Weights of a small GPT-style language model, trained from scratch on English Wikipedia: no biases in attention or MLP.
Each number is 50 + 15 x the weight over its row's rms, rounded and kept within 0 to 99. Layers, rows and columns count from 0. The size before them is the row's rms in percent of the matrix's.

# k: layer 2 attention key, 192x128, rms 0.0716, rows 106-127, columns 64-127
# q: layer 2 attention query, 192x128, rms 0.0719, rows 107-127, columns 64-127
# v: layer 2 attention value, 192x128, rms 0.0588, rows 96-126, columns 64-127
# o: layer 2 attention output (transposed), 192x128, rms 0.107, rows 96-126, columns 64-127
k106 092:81 22 72 71 30 63 46 51 41 67 41 64 24 38 59 23 26 46 35 46 43 33 43 43 59 60 57 57 54 54 75 56 65 38 28 30 44 61 63 52 56 53 50 66 49 58 61 32 76 52 58 40 59 44 55 31 55 54 66 80 68 43 55 43
q107 102:93 40 35 66 36 48 54 31 65 54 34 41 66 46 34 62 33 40 64 53 83 37 45 47 79 36 47 50 42 43 52 34 25 53 82 49 60 49 51 35 50 41 55 59 67 51 54 48 58 21 65 79 56 33 52 51 44 80 53 30 51 43 39 49
k107 100:48 37 48 67 25 48 52 43 67 53 37 72 58 70 58 79 38 45 43 57 15 53 46 64 49 28 31 46 66 37 39 62 38 64 22 52 18 73 69 55 50 32 61 24 28 55 63 50 62 42 57 47 64 52 62 40 57 25 45 40 58 38 30 39
q108 098:71 20 26 54 42 41 46 17 24 44 68 33 71 57 69 51 22 60 16 53 65 46 41 53 35 52 55 36 63 30 40 43 45 23 49 57 59 48 68 59 72 59 35 78 54 43 67 61 38 51 20 74 59 38 54 66 43 62 37 64 46 44 37 68
k108 117:65 62 77 95 49 27 62 51 28 51 68 42 47 64 63 43 48 55 54 50 40 38 76 90 59 53 28 15 61 52 59 70 41 64 71 37 45 34 51 50 63 69 48 39 37 64 41 42 36 46 48 55 55 04 36 65 54 40 49 48 34 42 43 50
q109 092:39 53 27 41 47 29 50 49 47 72 52 51 62 60 63 82 34 39 39 31 80 37 67 67 14 62 42 69 28 48 66 36 42 66 58 50 62 61 57 58 42 42 49 49 56 50 60 40 55 65 56 40 13 39 49 65 43 33 35 34 52 47 73 70
k109 098:60 49 43 12 34 35 28 45 44 64 38 42 65 62 49 54 83 30 69 60 69 33 39 79 51 59 39 60 53 52 57 25 60 49 68 58 62 21 45 47 45 40 55 06 61 64 39 54 68 54 68 56 45 31 52 52 72 66 68 29 64 77 60 56
q110 090:66 50 31 37 44 64 57 27 31 52 58 56 32 36 57 47 45 50 31 60 30 62 59 69 47 39 46 46 73 45 46 52 62 74 39 60 52 50 46 56 55 61 56 42 26 22 35 47 47 53 88 32 52 39 58 57 53 48 35 47 73 67 57 60
k110 106:49 52 28 64 64 49 50 57 65 40 15 44 44 60 32 33 57 75 53 41 56 17 75 57 53 49 51 49 49 57 53 63 61 49 46 67 46 66 49 23 51 22 77 39 30 58 47 54 58 50 59 71 57 44 35 63 19 53 58 64 38 58 36 49
q111 112:67 37 47 69 49 69 30 58 45 54 53 60 40 30 53 52 33 61 43 51 47 50 29 54 41 29 61 28 52 57 55 74 60 38 53 50 55 99 67 43 33 56 41 51 52 34 63 57 69 06 59 10 24 25 57 36 60 30 37 56 35 53 22 21
k111 105:61 60 41 43 62 61 54 33 58 39 34 53 67 45 62 63 48 66 62 52 40 34 31 66 68 10 44 55 42 62 60 39 38 53 61 37 47 45 77 34 53 57 43 28 21 64 53 67 72 35 76 35 50 60 58 56 48 40 35 51 45 43 44 44
q112 096:38 47 37 38 84 56 58 62 59 66 28 49 35 28 84 35 42 65 35 49 39 51 46 56 42 38 60 47 84 81 22 43 60 35 34 47 60 59 72 45 46 62 52 40 44 46 49 62 53 53 56 38 48 63 47 63 54 42 48 58 46 27 41 32
k112 089:68 61 66 49 93 52 36 84 29 34 71 19 54 29 56 53 37 49 54 61 68 41 61 28 67 19 20 50 61 51 57 58 56 48 82 49 54 29 60 42 74 65 40 67 45 51 31 50 63 48 57 40 63 47 67 45 53 55 49 75 68 63 58 76
q113 107:60 46 51 48 44 63 54 67 37 35 41 36 36 41 38 58 31 40 46 47 62 61 59 45 41 34 47 64 59 16 64 43 47 51 63 45 47 34 67 35 37 33 61 36 26 27 40 62 64 20 45 55 28 02 33 60 33 67 51 50 39 51 39 46
k113 098:36 59 51 33 29 46 49 39 44 59 56 41 32 46 54 70 57 55 56 56 21 39 44 56 30 51 43 31 71 49 58 33 40 36 45 45 39 40 66 63 48 33 26 32 26 65 50 63 54 49 64 48 47 49 53 81 63 29 53 52 80 41 52 54
q114 086:62 29 37 38 56 49 31 61 32 68 73 75 83 40 46 52 41 51 60 49 33 51 56 47 32 32 41 26 77 42 86 38 61 64 37 85 41 69 61 54 43 52 56 76 45 45 27 49 25 54 42 55 45 73 53 70 32 46 70 53 55 62 56 28
k114 088:50 36 49 33 63 50 39 90 29 68 55 29 70 50 43 40 66 31 61 52 42 48 68 76 46 41 50 64 49 30 53 52 69 33 69 47 60 49 53 46 42 67 28 69 41 67 59 45 67 63 63 51 41 51 34 56 40 46 64 72 40 59 45 46
q115 099:50 70 67 37 05 28 50 48 73 27 32 67 51 38 73 57 82 50 52 54 27 46 51 55 45 40 33 66 53 61 40 32 46 56 30 59 32 73 31 73 49 35 35 31 55 48 52 46 45 70 54 42 58 66 50 43 87 63 55 37 38 42 57 46
k115 113:30 42 58 55 50 49 39 59 64 27 57 55 57 25 37 80 55 67 54 39 68 44 46 38 27 64 44 58 27 71 75 29 49 57 47 76 61 89 40 62 46 38 69 54 82 48 56 51 56 77 69 60 38 59 73 51 41 38 63 50 33 44 43 50
q116 096:45 44 42 48 18 33 64 65 79 34 67 56 70 40 53 77 40 59 68 69 19 49 38 47 62 64 56 51 37 50 56 30 34 53 65 43 46 41 57 29 41 26 56 36 43 38 61 56 62 67 70 39 66 72 56 33 54 25 53 74 46 28 48 78
k116 111:46 32 40 44 60 33 52 38 61 60 74 63 87 57 41 74 59 71 52 54 37 51 70 54 46 61 58 44 50 55 85 40 76 20 39 68 62 49 46 35 43 47 54 59 64 41 45 73 24 71 48 64 38 48 60 58 80 26 84 38 48 62 39 64
q117 096:89 46 53 09 56 23 44 46 50 34 43 47 77 48 47 57 59 65 63 50 75 56 73 40 41 62 22 27 49 52 67 60 35 62 41 44 47 74 68 52 65 53 43 51 47 44 80 50 52 61 46 70 46 26 72 49 50 61 61 56 51 56 31 68
k117 112:39 44 58 46 33 51 64 57 50 59 47 60 72 20 91 47 75 42 14 67 41 63 58 76 55 73 36 59 51 55 85 31 57 27 44 35 45 44 48 39 54 71 52 43 50 63 41 32 48 67 35 55 41 48 58 76 43 68 56 56 36 29 30 58
q118 100:55 38 40 20 71 33 40 61 70 16 66 55 75 27 36 65 51 64 43 33 58 52 63 66 48 56 35 48 65 34 57 46 55 42 36 48 34 58 38 61 60 51 47 31 94 29 36 41 70 23 44 46 56 35 18 28 64 44 62 36 41 32 52 17
k118 092:66 41 20 48 47 49 55 74 45 25 36 53 58 82 68 25 74 59 48 54 67 25 24 63 60 26 58 47 44 48 46 48 75 43 32 31 68 62 59 75 43 47 34 51 42 62 40 63 67 59 54 39 71 53 47 51 39 32 25 61 32 58 48 48
q119 112:61 62 87 32 21 37 33 36 42 49 32 09 59 25 44 42 66 44 34 42 37 56 72 78 51 60 26 64 49 24 54 66 49 54 52 64 28 24 51 49 56 83 58 56 28 81 55 37 46 24 73 56 57 31 48 31 32 50 38 68 68 60 66 45
k119 097:58 44 48 59 22 56 32 47 47 54 41 49 42 41 44 37 54 68 24 54 80 35 73 65 37 63 54 49 41 72 58 42 57 36 14 69 56 44 41 33 67 75 37 55 60 54 47 43 62 86 46 69 45 70 38 58 44 54 58 82 61 61 27 33
q120 099:20 50 20 41 66 36 60 50 73 47 59 86 63 51 63 60 54 46 70 42 39 18 53 42 35 56 64 62 11 62 41 28 56 43 39 39 23 48 37 57 82 58 51 41 51 40 42 52 57 64 28 35 61 52 54 48 48 41 69 70 74 34 73 46
k120 089:54 62 17 43 39 67 46 81 77 32 78 61 62 48 43 28 49 67 42 29 37 51 51 39 68 56 83 41 34 57 34 52 41 20 76 56 75 28 57 29 64 62 57 48 49 75 29 50 46 53 45 19 55 58 52 37 66 54 65 54 47 60 42 68
q121 101:52 42 67 73 69 56 46 39 26 66 37 54 81 32 26 40 29 38 58 51 60 36 80 36 41 35 65 61 28 65 58 34 51 22 59 56 56 47 56 58 44 51 30 72 31 30 68 44 52 47 22 60 54 61 78 50 50 57 47 46 45 37 44 30
k121 104:56 50 56 62 40 46 58 28 81 48 20 58 41 53 53 71 43 23 83 52 49 30 54 62 53 28 72 64 43 78 32 34 51 62 64 44 22 46 59 47 53 67 62 43 44 22 60 56 49 55 28 80 50 56 41 53 57 54 46 44 49 33 47 14
q122 107:33 41 42 68 55 58 53 49 52 37 09 58 44 50 50 46 29 61 62 52 45 57 42 28 40 50 94 42 40 50 52 65 46 42 53 44 59 52 63 40 27 59 50 11 51 45 70 31 63 62 44 44 55 35 18 28 48 51 73 51 34 35 32 20
k122 109:54 39 34 71 55 59 35 41 78 55 42 58 63 37 33 47 38 53 62 49 40 61 46 38 59 31 50 22 52 41 86 65 22 57 52 40 68 38 42 52 48 44 76 35 47 65 15 50 62 54 35 62 64 48 17 64 44 42 54 42 51 32 57 28
q123 102:14 55 30 43 44 40 74 44 43 57 58 68 57 46 54 41 45 69 42 43 46 69 30 30 53 37 56 33 21 67 65 56 27 49 59 67 65 35 71 47 58 56 23 70 59 48 69 50 61 79 37 38 67 63 12 48 61 31 41 49 70 59 71 55
k123 102:41 37 23 66 53 58 55 44 63 64 59 31 75 32 64 38 24 68 39 46 38 85 46 56 66 35 57 49 32 61 61 60 52 53 58 33 53 29 38 64 47 47 23 59 63 47 39 38 33 73 47 29 56 82 62 49 58 54 56 55 35 54 39 55
q124 097:60 45 64 45 25 84 29 77 54 42 39 63 77 41 50 51 48 99 30 37 46 50 73 46 38 47 35 59 77 57 41 45 74 38 18 51 44 40 19 47 65 51 31 51 64 45 57 40 48 54 33 56 51 68 48 50 24 18 35 60 59 43 64 50
k124 095:70 61 57 21 44 35 58 61 60 23 69 72 61 30 38 54 62 69 41 53 34 32 46 75 48 80 25 79 30 50 35 32 42 40 47 52 76 48 18 50 63 27 34 35 58 26 34 40 48 59 32 45 45 59 59 77 68 33 32 39 58 65 62 42
q125 098:24 79 31 48 68 39 35 80 58 19 39 48 25 30 85 55 48 49 69 27 33 55 61 49 66 37 57 15 62 56 55 83 38 55 56 70 40 72 55 49 62 48 35 34 33 68 38 66 70 43 50 47 57 21 40 54 46 71 49 51 72 21 38 36
k125 092:40 54 20 40 49 36 53 56 35 63 53 35 32 49 55 50 48 57 45 55 25 54 51 65 39 65 49 26 56 64 51 57 32 54 65 76 50 46 65 52 63 49 46 40 45 50 26 79 62 48 41 43 37 96 55 52 50 53 42 56 66 19 70 46
q126 099:33 08 29 52 62 42 20 46 41 48 66 45 34 55 49 55 54 67 57 58 02 70 53 46 56 57 51 37 38 45 35 53 50 73 36 57 71 39 30 55 62 35 51 64 49 38 30 60 76 40 15 44 79 48 52 49 59 46 49 78 55 60 55 50
k126 096:60 28 29 17 61 38 50 43 47 52 68 43 66 37 56 31 57 71 68 63 42 59 61 40 65 39 55 43 52 63 40 38 40 24 48 55 66 30 35 75 71 25 56 54 24 50 41 60 69 27 55 76 50 60 32 55 58 34 48 36 48 60 24 48
q127 108:34 53 35 55 20 71 36 29 52 53 37 42 54 23 63 49 34 36 57 46 33 57 34 66 51 18 49 00 33 43 56 65 55 45 61 54 72 37 72 40 58 68 85 18 53 54 53 22 43 23 53 61 36 66 42 57 52 71 51 56 42 68 36 35
k127 104:44 36 50 71 39 48 39 50 41 73 43 45 68 26 30 63 32 61 47 35 49 49 57 43 61 21 34 58 63 16 81 63 31 40 50 67 57 09 38 43 54 46 48 48 48 49 48 42 54 48 54 56 60 75 55 31 27 29 63 52 83 30 60 59
v96 094:60 62 53 62 60 58 65 50 39 67 55 59 94 21 22 58 51 64 26 46 53 30 65 39 71 63 41 58 10 60 47 25 49 48 58 57 60 65 45 43 28 27 71 36 29 43 49 45 56 42 43 48 44 70 49 46 38 47 30 53 51 55 48 72
o96 104:75 25 35 74 56 32 34 68 81 47 75 67 39 84 58 47 49 59 54 59 43 49 56 43 30 53 66 57 71 73 40 35 29 34 68 40 62 73 36 49 54 49 61 74 48 55 24 55 49 56 53 47 74 64 59 57 38 45 69 49 36 51 41 27
v97 104:33 62 71 43 56 55 52 49 31 55 52 52 54 54 47 50 52 68 12 78 69 51 47 56 68 23 92 34 39 24 69 85 57 53 59 24 54 32 39 42 43 37 50 22 47 39 58 53 39 62 40 33 54 41 49 74 58 29 65 62 65 51 56 55
o97 104:57 60 54 51 21 28 45 56 42 46 48 53 24 68 60 66 51 35 76 43 73 52 61 56 38 77 71 44 50 43 61 28 33 33 46 59 37 31 49 34 33 57 30 60 81 72 59 53 73 53 30 74 42 55 62 31 45 44 14 31 65 61 59 45
v98 105:63 46 35 57 50 70 41 60 39 55 92 64 27 69 26 19 40 39 72 24 42 59 58 28 51 45 48 52 45 63 36 72 48 38 48 88 47 61 30 27 48 49 61 59 51 32 54 52 35 63 64 41 42 44 61 74 57 67 32 57 56 23 30 30
o98 101:29 38 43 36 74 61 68 29 42 36 42 37 74 63 66 63 35 71 47 60 57 77 48 31 55 47 34 40 76 47 55 36 47 57 53 60 73 71 70 52 17 41 57 49 31 64 43 42 51 67 58 43 40 72 58 39 42 38 39 42 31 72 76 78
v99 109:39 62 49 65 22 43 55 47 52 66 45 49 64 30 42 60 62 54 82 67 45 33 33 54 52 46 30 54 74 77 54 20 59 52 56 27 50 44 41 60 47 66 57 52 43 79 37 31 60 57 61 46 75 82 31 49 21 31 44 35 38 53 52 71
o99 103:81 73 47 62 59 71 38 37 54 44 59 52 44 67 75 30 33 71 10 28 36 56 57 46 22 30 87 53 26 40 47 60 46 58 60 40 55 43 28 41 60 54 23 59 40 35 53 63 30 44 69 47 61 23 56 73 74 46 34 29 67 49 51 25
v100 090:60 40 39 44 70 47 62 41 62 45 54 50 62 36 48 46 09 51 56 78 61 30 44 59 42 60 57 26 39 57 62 39 33 74 58 21 64 45 37 36 45 69 47 52 58 54 36 22 77 49 47 38 63 75 45 28 63 83 55 59 48 46 57 53
o100 097:64 52 41 40 34 52 45 41 46 45 56 69 43 47 80 81 59 14 64 44 29 76 56 26 52 73 61 24 39 34 46 58 43 34 49 19 65 27 70 49 71 73 41 67 36 72 58 82 34 62 53 66 69 57 52 48 47 36 39 41 51 57 37 33
v101 098:19 37 53 46 82 39 48 47 31 63 41 43 77 57 52 29 23 71 64 68 46 43 77 31 67 65 56 43 36 85 41 45 52 29 70 54 53 30 64 40 50 64 46 46 48 71 50 51 87 63 67 60 66 48 61 40 43 36 63 40 65 45 68 62
o101 102:29 51 69 81 41 36 54 49 39 45 47 63 32 43 48 57 56 54 45 52 35 21 33 30 49 61 69 31 41 52 57 51 68 65 68 59 90 63 67 42 93 50 39 25 39 73 44 41 25 62 45 67 51 83 48 45 55 42 49 60 58 42 44 48
v102 098:57 55 71 52 69 60 58 34 42 55 49 52 68 48 52 40 50 69 60 41 35 42 41 44 53 54 56 33 60 28 37 52 52 29 73 80 37 52 41 47 55 60 41 48 54 47 78 52 85 72 65 32 45 54 62 56 64 70 74 45 31 67 31 43
o102 112:68 67 58 57 41 47 16 56 48 37 58 41 46 45 36 52 40 34 56 55 55 40 48 38 84 79 44 39 54 58 78 72 47 64 31 36 31 37 72 43 51 41 48 41 29 32 39 48 37 33 33 64 62 42 73 50 55 27 56 70 86 44 99 42
v103 099:50 56 19 54 42 50 79 46 57 70 87 41 69 69 37 02 72 67 47 63 26 33 40 57 68 43 53 44 42 67 43 48 56 50 49 36 60 70 53 64 42 68 29 54 49 60 20 53 62 61 58 59 70 65 53 20 52 54 47 18 56 46 52 52
o103 098:32 51 65 60 41 30 44 39 27 28 43 54 34 32 58 47 19 41 47 43 48 39 55 59 43 28 38 44 36 67 45 39 43 77 47 59 65 31 65 55 42 58 45 59 58 61 68 53 42 48 41 39 40 53 24 40 50 57 69 47 53 75 32 07
v104 091:67 47 44 49 74 42 75 59 68 43 39 56 64 63 25 56 43 60 40 46 46 56 42 39 69 45 57 37 42 55 68 39 52 30 95 26 42 36 64 32 70 48 42 24 63 33 41 56 30 62 14 44 75 55 68 51 24 63 56 51 26 60 57 56
o104 104:31 23 64 48 41 70 39 38 53 56 50 37 43 71 71 47 68 43 34 40 46 74 50 24 39 49 62 40 52 42 52 58 55 56 42 58 01 38 37 53 57 53 39 82 23 57 67 51 62 07 49 29 31 57 18 45 34 33 27 59 38 43 56 45
v105 103:35 58 29 49 60 37 69 28 61 49 62 38 91 36 34 47 39 38 42 56 62 56 76 44 57 45 61 13 45 49 35 77 77 48 91 43 58 37 42 45 49 53 47 47 53 53 59 58 32 39 27 65 53 53 29 59 51 73 43 64 33 43 54 25
o105 104:37 55 64 50 47 63 52 37 18 50 33 54 40 78 46 44 60 32 33 45 55 62 25 34 71 75 57 39 42 47 45 27 77 58 43 51 61 45 48 55 31 26 50 71 70 59 34 27 82 48 46 61 74 44 25 46 63 35 55 60 34 57 58 53
v106 091:27 56 49 51 26 65 63 31 71 56 89 57 52 63 50 60 43 52 30 57 61 48 58 62 23 79 46 46 47 44 40 43 41 47 52 49 64 38 25 32 38 41 47 47 67 47 38 31 60 37 51 50 74 64 53 61 60 83 62 47 50 27 33 30
o106 109:74 56 41 40 60 67 62 40 25 69 32 61 51 40 51 55 42 59 53 66 39 58 42 14 49 73 67 47 61 38 64 52 51 76 29 54 63 65 51 46 42 52 57 66 52 67 99 37 61 49 57 60 72 66 70 40 50 32 57 47 48 62 77 28
v107 093:55 26 43 35 50 49 53 13 70 42 61 55 39 40 41 76 50 48 31 63 57 47 77 54 39 59 30 26 66 23 55 74 48 62 66 01 63 60 37 58 19 37 73 43 51 27 50 55 59 42 31 47 38 61 65 59 44 23 26 51 31 39 21 45
o107 095:56 70 42 28 29 45 47 55 23 54 54 51 46 67 43 39 49 51 54 38 42 56 63 25 90 70 62 43 63 45 32 36 39 38 19 59 65 49 60 66 58 66 38 60 62 53 65 62 39 60 45 44 63 52 39 38 40 50 56 28 37 48 54 34
v108 102:16 57 39 14 59 48 59 56 45 55 55 41 40 36 45 70 19 43 61 58 71 62 52 51 72 60 45 77 42 57 53 38 44 72 35 38 60 54 55 59 41 46 62 22 29 45 63 40 57 45 46 62 45 56 69 63 43 39 43 66 21 49 48 43
o108 103:56 51 39 54 58 81 51 26 33 75 65 71 60 72 56 37 52 44 39 41 38 25 54 08 61 66 56 44 40 54 51 31 61 46 38 44 29 37 27 41 51 45 30 35 40 70 43 57 57 76 72 39 31 57 49 77 43 45 43 71 37 67 45 35
v109 110:40 75 61 54 55 58 70 43 49 48 23 61 43 45 44 63 51 64 42 36 37 46 54 51 38 69 68 89 46 60 46 36 56 58 24 47 49 24 33 46 48 37 38 41 52 57 41 51 54 69 18 67 44 22 35 71 76 36 45 40 44 33 81 42
o109 106:60 23 33 57 47 46 47 30 51 60 48 58 56 52 36 79 49 45 64 56 66 56 39 99 64 58 52 53 53 53 65 47 40 63 51 59 62 47 42 50 19 71 54 51 43 35 47 42 55 41 54 78 65 60 81 35 45 72 47 39 65 82 60 66
v110 095:51 53 72 66 63 18 38 36 62 51 64 41 25 57 61 79 59 34 93 71 31 43 27 46 60 60 37 48 46 50 38 31 43 78 44 56 18 39 60 58 51 71 59 49 54 29 38 37 64 46 60 36 26 80 41 54 37 52 24 35 48 54 16 60
o110 104:41 61 31 55 26 43 30 63 29 41 48 53 73 45 73 31 48 43 54 29 52 32 54 75 57 56 35 67 59 47 69 59 37 49 35 56 54 53 87 39 55 42 53 56 24 23 19 53 28 71 77 38 52 08 43 35 36 61 35 66 51 48 55 35
v111 101:44 27 63 44 52 32 49 54 46 77 51 61 70 78 46 56 22 42 78 39 39 61 53 60 53 42 51 66 69 59 60 39 77 42 46 62 54 98 31 53 60 43 58 39 64 80 43 45 54 45 86 48 60 57 47 41 72 39 64 45 49 55 49 52
o111 109:49 63 59 44 88 60 31 46 69 60 79 42 56 66 20 58 43 51 42 52 63 69 56 28 44 51 70 32 40 45 42 56 52 55 74 61 50 22 59 47 63 61 50 39 45 52 37 67 49 41 26 56 39 76 57 49 44 68 53 56 70 43 58 43
v112 106:63 90 43 42 56 44 38 43 55 70 43 68 31 60 51 51 56 42 47 43 58 42 52 68 36 37 54 62 53 59 35 58 45 61 68 60 52 26 63 51 68 61 67 55 44 58 28 63 48 54 57 85 42 46 37 40 60 36 28 46 57 56 59 72
o112 114:31 32 47 65 58 66 56 52 44 31 34 62 79 27 53 47 33 60 38 67 45 46 38 38 43 62 32 13 37 52 54 26 41 30 52 59 50 43 33 46 48 67 53 28 60 52 38 46 50 73 40 18 76 62 69 21 70 53 34 39 37 80 27 67
v113 103:60 49 20 34 57 44 48 50 37 44 40 36 49 82 42 60 45 44 55 40 90 51 53 40 40 64 53 44 62 42 49 45 36 72 63 56 75 47 61 52 66 39 41 49 44 72 55 53 59 29 22 64 38 37 58 59 39 70 58 42 62 54 37 54
o113 103:28 58 53 35 68 38 51 43 63 51 49 65 52 61 45 68 52 79 64 50 37 59 45 43 34 49 37 47 41 24 67 81 52 74 44 83 35 59 37 69 55 66 54 47 39 26 46 61 45 43 65 54 59 86 37 55 75 29 29 46 31 59 34 59
v114 104:35 52 49 56 56 67 64 30 50 50 49 44 45 24 23 39 34 48 29 50 66 38 64 61 42 64 46 48 42 59 69 39 53 29 43 19 47 63 25 58 44 42 43 52 46 88 57 67 62 47 49 35 36 36 52 83 47 40 64 67 42 49 57 59
o114 113:90 37 41 35 56 69 33 44 10 66 41 24 55 65 53 58 62 43 64 63 47 30 51 30 72 47 57 43 40 32 11 40 65 78 27 51 23 39 43 49 47 51 10 56 61 42 42 66 27 47 44 65 43 69 55 40 65 63 60 44 53 59 55 34
v115 105:40 72 57 50 41 45 52 36 44 60 67 66 42 52 59 51 58 51 18 34 67 57 42 47 71 66 74 40 29 68 51 42 56 31 08 58 46 81 50 50 47 28 63 47 58 34 77 55 41 39 78 67 65 52 73 54 77 44 68 25 54 36 65 55
o115 104:52 32 59 41 58 00 45 57 59 50 44 59 49 39 73 37 40 65 88 49 54 12 45 60 39 35 62 21 41 77 60 48 43 65 62 36 41 41 68 47 50 60 84 57 32 66 41 62 47 44 30 47 27 23 57 49 40 39 56 45 58 45 66 43
v116 105:30 28 62 41 51 50 50 31 36 61 30 50 61 46 68 56 26 49 74 50 50 67 44 51 57 75 61 61 58 43 53 52 63 47 26 39 54 59 41 54 67 44 42 45 43 49 64 25 61 66 29 56 32 38 68 83 46 31 72 60 31 31 88 37
o116 100:80 24 46 53 54 76 50 77 44 56 57 69 38 77 48 57 87 69 48 65 40 71 51 54 61 34 42 36 25 40 54 32 62 32 50 27 57 42 56 70 45 39 17 42 40 55 54 67 41 38 60 51 50 68 58 61 47 65 32 28 44 21 63 71
v117 098:67 50 39 50 47 51 48 46 60 50 42 55 50 55 59 34 49 56 80 28 36 66 35 47 46 49 42 51 58 67 66 82 66 29 43 84 67 33 39 57 68 39 39 44 49 43 47 56 57 49 27 59 55 87 38 51 64 50 59 36 39 67 42 67
o117 099:65 33 63 47 21 38 42 40 33 36 59 66 56 52 26 75 55 34 27 52 38 31 38 43 62 52 44 46 28 52 33 62 24 62 41 54 56 76 69 50 62 24 46 55 44 49 42 48 74 45 31 53 45 44 70 45 49 60 59 67 68 49 61 38
v118 107:41 57 45 39 32 54 91 71 46 74 53 56 41 50 62 32 49 45 49 44 53 55 33 48 51 28 55 71 58 43 45 52 66 45 44 32 38 50 40 52 67 42 23 37 35 44 41 52 46 36 67 39 61 43 28 65 71 61 41 29 64 46 64 52
o118 108:44 42 68 51 52 44 17 45 44 48 47 55 45 49 48 87 58 31 41 59 56 23 28 79 79 52 49 46 52 62 68 48 42 62 45 58 25 38 61 70 49 78 61 45 52 66 50 45 66 55 34 63 41 72 39 35 56 48 48 52 63 66 40 34
v119 108:33 28 55 49 54 66 59 34 47 51 55 53 61 61 51 55 49 61 32 55 50 50 83 48 71 30 42 04 66 55 19 70 64 54 79 51 46 41 75 58 35 62 42 51 23 44 73 47 54 44 65 39 59 37 47 26 64 39 35 59 49 35 49 30
o119 095:38 33 57 30 35 51 26 54 72 55 26 51 50 00 49 52 67 88 57 49 42 38 55 53 44 59 50 51 22 52 38 27 62 75 50 45 49 54 75 57 50 34 54 39 48 17 40 51 58 76 46 57 46 15 31 26 50 15 71 42 35 66 61 54
v120 106:48 65 49 50 50 20 39 85 53 56 58 67 45 47 56 77 51 47 48 41 37 44 28 78 76 60 60 65 82 56 53 38 53 61 30 66 51 65 74 50 62 51 56 24 38 36 41 57 39 72 48 58 40 52 61 18 37 49 50 50 47 99 30 67
o120 097:53 53 47 47 38 64 57 48 51 58 40 31 71 52 33 31 52 52 62 29 50 51 80 26 81 33 54 35 48 27 47 72 53 58 71 48 37 43 55 17 51 53 37 45 63 44 53 40 55 66 55 19 52 39 69 81 51 95 48 93 41 51 76 39
v121 101:44 59 76 67 34 26 40 40 63 50 35 65 12 63 63 60 63 49 57 46 52 53 53 43 49 52 39 54 61 32 47 25 61 72 15 55 49 66 33 57 65 73 38 51 64 43 67 58 53 42 43 36 43 39 79 76 42 65 51 61 52 64 83 77
o121 102:60 47 31 41 62 50 54 62 58 53 66 54 87 59 69 49 32 69 46 34 47 54 36 51 34 47 39 71 64 72 59 57 39 39 71 28 44 45 69 63 37 37 61 64 26 62 37 37 24 42 79 40 35 50 50 43 42 55 70 58 37 44 31 52
v122 108:38 66 52 29 19 64 27 63 39 36 89 42 67 52 48 30 51 40 33 51 40 55 49 71 72 36 61 48 43 44 53 61 65 47 38 58 62 85 39 61 24 71 75 58 39 44 13 39 23 43 62 33 44 45 49 47 41 65 33 52 42 72 40 53
o122 104:36 75 38 55 88 61 63 23 60 52 62 54 65 36 44 76 46 45 58 49 65 57 43 17 26 61 68 80 49 35 42 36 54 53 50 42 46 18 45 50 54 49 53 84 40 41 60 48 80 37 57 61 37 31 43 45 43 33 52 50 41 70 34 37
v123 095:72 62 45 55 65 47 40 49 59 40 51 54 65 26 40 63 70 48 48 51 51 61 53 42 93 37 31 67 25 55 38 41 38 68 43 39 54 49 63 62 33 41 44 64 53 59 63 62 40 52 43 47 24 83 53 83 28 38 25 46 61 52 22 35
o123 102:65 89 29 56 40 33 57 42 34 41 63 31 36 86 43 60 32 45 50 22 49 62 58 66 27 54 57 46 68 46 43 81 54 33 26 63 57 52 62 78 46 44 52 20 36 81 26 56 57 52 84 54 69 47 44 28 36 71 21 52 55 36 45 30
v124 084:35 48 43 60 70 59 86 34 37 40 74 59 16 44 52 54 63 50 56 43 62 42 43 61 10 50 21 71 68 34 40 77 63 56 43 66 46 50 35 43 40 64 54 53 63 38 49 44 55 60 77 56 48 40 41 34 60 54 42 67 54 31 71 39
o124 101:63 28 50 32 64 39 35 47 39 56 27 46 63 23 27 62 70 67 41 34 56 60 64 62 48 81 52 55 33 79 56 42 25 40 33 30 39 64 29 56 21 27 70 19 37 52 46 30 39 64 42 37 47 59 60 55 60 47 33 39 50 58 49 53
v125 104:51 20 60 47 91 54 58 64 58 46 57 58 61 54 50 70 42 53 78 46 49 63 36 55 55 52 58 33 39 61 63 71 59 63 32 32 36 27 31 53 51 50 78 45 48 36 45 74 43 41 57 60 51 73 31 55 60 49 49 48 72 71 20 62
o125 104:37 19 59 61 35 21 42 19 31 28 49 50 62 54 51 15 40 36 24 38 33 35 45 67 31 60 37 57 40 47 10 36 75 61 74 66 40 16 73 42 37 69 35 59 48 26 61 33 50 78 23 48 65 27 40 49 59 42 54 62 44 34 75 45
v126 093:29 37 69 56 76 52 41 54 59 36 77 38 54 63 57 39 56 46 42 61 37 73 54 60 60 31 69 52 52 46 24 49 53 62 43 77 55 42 60 68 77 55 23 53 46 29 26 56 36 68 55 46 26 28 71 75 68 33 37 53 49 44 56 55
o126 099:48 46 45 45 29 50 65 47 05 46 36 69 53 22 66 60 38 64 62 07 74 45 33 59 43 46 46 39 57 24 66 68 47 46 55 42 39 45 25 79 65 59 62 30 36 48 54 27 73 32 37 34 49 39 10 59 46 55 47 45 52 50 54 47